Part of a small language model's weights: 1031M tokens.
Each number is 200 + 20 x the weight over its row's rms, rounded and kept within 0 to 999. Layers, rows and columns count from 0. The size before them is the row's rms in percent of the matrix's.

# layer 12 MLP down (transposed), 1024x256, rms 0.035, rows 133-143, columns 0-63
107,237,243,194,187,196,203,160,176,193,163,241,192,221,202,189,177,199,157,192,185,208,240,186,177,197,212,216,207,216,211,180,235,245,199,198,182,198,218,243,195,213,203,169,204,204,176,202,202,178,183,207,190,182,203,206,214,198,217,196,210,229,201,195,180
084,210,232,222,211,199,204,188,168,222,182,197,215,205,192,211,204,214,214,209,241,203,202,221,200,234,219,175,198,228,191,225,185,181,192,200,213,189,189,214,216,200,193,201,199,202,229,195,194,169,189,215,169,204,216,217,201,156,183,158,197,171,208,231,210
119,185,213,205,189,222,196,210,206,189,217,234,196,194,187,194,226,211,267,205,192,224,193,204,174,175,158,204,185,208,201,198,225,223,234,219,168,213,197,207,188,189,203,222,201,220,210,203,164,173,218,188,226,170,202,222,174,173,180,196,180,173,204,221,203
089,221,221,239,196,213,232,185,206,192,159,187,173,218,202,222,206,174,195,173,183,181,209,185,203,227,191,210,213,190,211,213,182,205,199,218,210,205,204,237,214,188,175,219,210,226,203,163,224,200,201,219,204,170,215,208,225,210,177,204,239,197,201,212,212
112,214,209,224,175,197,201,230,209,208,253,240,233,197,168,208,182,166,211,202,204,193,183,191,214,180,172,161,206,208,185,190,200,137,174,214,220,216,203,189,163,226,169,165,207,196,202,194,184,178,209,193,202,199,236,200,230,230,185,169,191,187,187,189,193
092,197,215,243,155,183,234,171,200,205,210,192,188,195,194,185,209,205,208,225,183,186,247,187,176,236,179,239,188,209,198,202,207,175,191,183,210,192,186,214,211,191,156,199,186,218,242,184,175,250,232,177,203,182,179,210,187,167,209,209,222,173,226,218,195
078,208,190,189,197,190,195,184,200,176,186,206,203,219,192,202,191,181,205,200,239,182,211,221,186,202,224,191,183,217,206,186,207,180,248,175,207,189,201,198,162,224,233,192,196,182,168,189,176,218,191,166,165,183,194,235,204,221,187,182,218,205,263,210,207
112,199,170,206,205,194,202,181,189,189,221,206,181,217,224,222,207,180,207,212,206,189,209,235,155,182,180,173,194,206,203,200,178,210,219,220,201,209,204,199,192,209,210,178,187,170,228,210,183,202,217,205,210,200,207,196,180,198,180,234,195,195,186,187,212
093,202,224,168,211,181,171,176,216,217,197,197,196,184,208,185,214,239,200,169,212,207,240,222,199,170,216,187,213,230,207,179,227,196,225,169,205,211,196,206,205,166,189,222,201,241,220,159,221,179,202,186,202,225,202,179,200,195,219,200,183,215,196,209,214
104,194,228,197,197,168,197,208,218,183,215,189,195,207,187,187,214,207,181,206,171,218,185,204,189,197,198,178,186,239,196,248,180,201,180,225,192,147,182,203,162,235,205,212,196,215,209,223,209,186,190,188,183,194,209,250,192,214,179,229,218,189,220,166,212
088,192,194,243,151,191,145,171,181,221,194,177,197,199,221,209,196,173,205,225,211,167,232,208,212,211,180,212,186,182,210,202,213,204,214,197,196,207,213,238,221,215,258,152,213,202,210,217,198,180,214,212,229,216,191,225,199,209,193,199,187,192,203,195,215
# layer 12 MLP up, 1024x256, rms 0.0507, rows 134-144, columns 0-63
095,196,213,196,205,186,230,181,195,163,195,211,217,209,214,209,187,186,173,224,191,175,202,215,198,172,200,211,200,216,228,215,201,223,217,198,204,206,183,209,210,172,201,206,229,179,197,195,187,203,203,190,174,236,183,216,193,188,211,185,170,196,206,201,186
106,217,203,200,203,181,206,184,209,181,224,193,187,200,192,215,203,200,169,208,170,181,175,226,201,206,219,214,158,211,174,206,201,191,218,223,215,182,201,165,180,207,197,246,210,169,199,191,213,207,211,190,184,224,190,225,204,203,223,226,192,236,209,197,200
097,186,207,171,221,183,221,233,247,196,192,209,227,215,216,175,181,197,218,165,217,199,203,165,202,207,212,179,188,225,190,214,236,236,195,207,191,195,168,183,186,170,168,200,213,224,155,180,207,215,209,205,169,169,202,210,158,218,177,233,199,209,186,208,166
105,183,228,180,227,173,173,159,183,178,213,220,220,224,219,181,182,187,202,154,184,183,192,206,203,195,188,198,172,216,176,176,199,242,234,190,190,190,180,195,169,147,195,232,225,212,178,156,199,215,214,171,208,180,191,239,190,219,218,222,186,198,204,209,208
092,208,218,236,196,217,174,171,179,194,227,228,225,184,184,229,200,202,169,173,221,190,184,194,179,243,179,199,231,181,207,196,189,202,244,173,189,226,182,203,213,199,203,223,217,231,216,210,236,185,203,202,236,198,225,204,201,217,218,210,209,176,181,164,174
091,213,218,183,222,184,238,198,213,165,212,187,192,203,217,211,196,191,221,208,184,180,178,197,225,193,202,206,227,203,221,196,205,161,220,199,203,187,194,222,206,179,181,217,247,199,181,223,225,168,208,204,217,215,225,217,200,203,199,213,199,207,178,196,212
106,244,195,195,208,197,208,203,201,190,187,228,205,222,167,162,210,193,194,177,198,186,232,156,210,153,206,202,165,192,234,230,191,184,186,199,169,242,187,201,191,213,197,257,206,225,167,218,214,207,204,194,183,260,204,214,215,228,200,222,183,234,212,199,225
095,230,213,176,201,217,217,205,181,213,191,219,213,168,205,172,213,204,166,201,197,173,194,204,198,212,194,196,207,208,192,224,198,226,213,200,257,203,201,192,201,200,230,217,198,209,222,248,160,191,225,192,168,208,193,243,198,198,213,213,210,201,174,230,172
106,188,229,192,235,195,175,183,222,183,193,210,202,192,218,202,253,229,206,212,191,218,196,195,232,199,201,198,226,175,222,172,221,174,202,185,157,227,188,194,180,210,181,234,222,190,201,209,194,181,214,183,151,213,181,215,220,203,231,187,200,221,234,213,225
096,237,196,210,193,202,219,158,207,164,213,218,203,214,186,197,194,205,154,208,194,200,210,226,206,189,215,191,205,178,219,196,194,198,248,193,219,199,188,199,202,209,178,207,201,201,213,205,196,208,212,244,204,174,234,222,187,210,193,177,204,176,212,233,189
109,186,227,211,198,208,210,191,202,178,202,204,205,190,162,194,177,211,169,223,204,211,191,183,186,201,208,171,210,199,204,186,197,192,235,183,239,229,189,211,215,210,186,221,188,206,196,175,187,215,207,206,164,198,207,200,189,208,171,198,167,229,221,195,167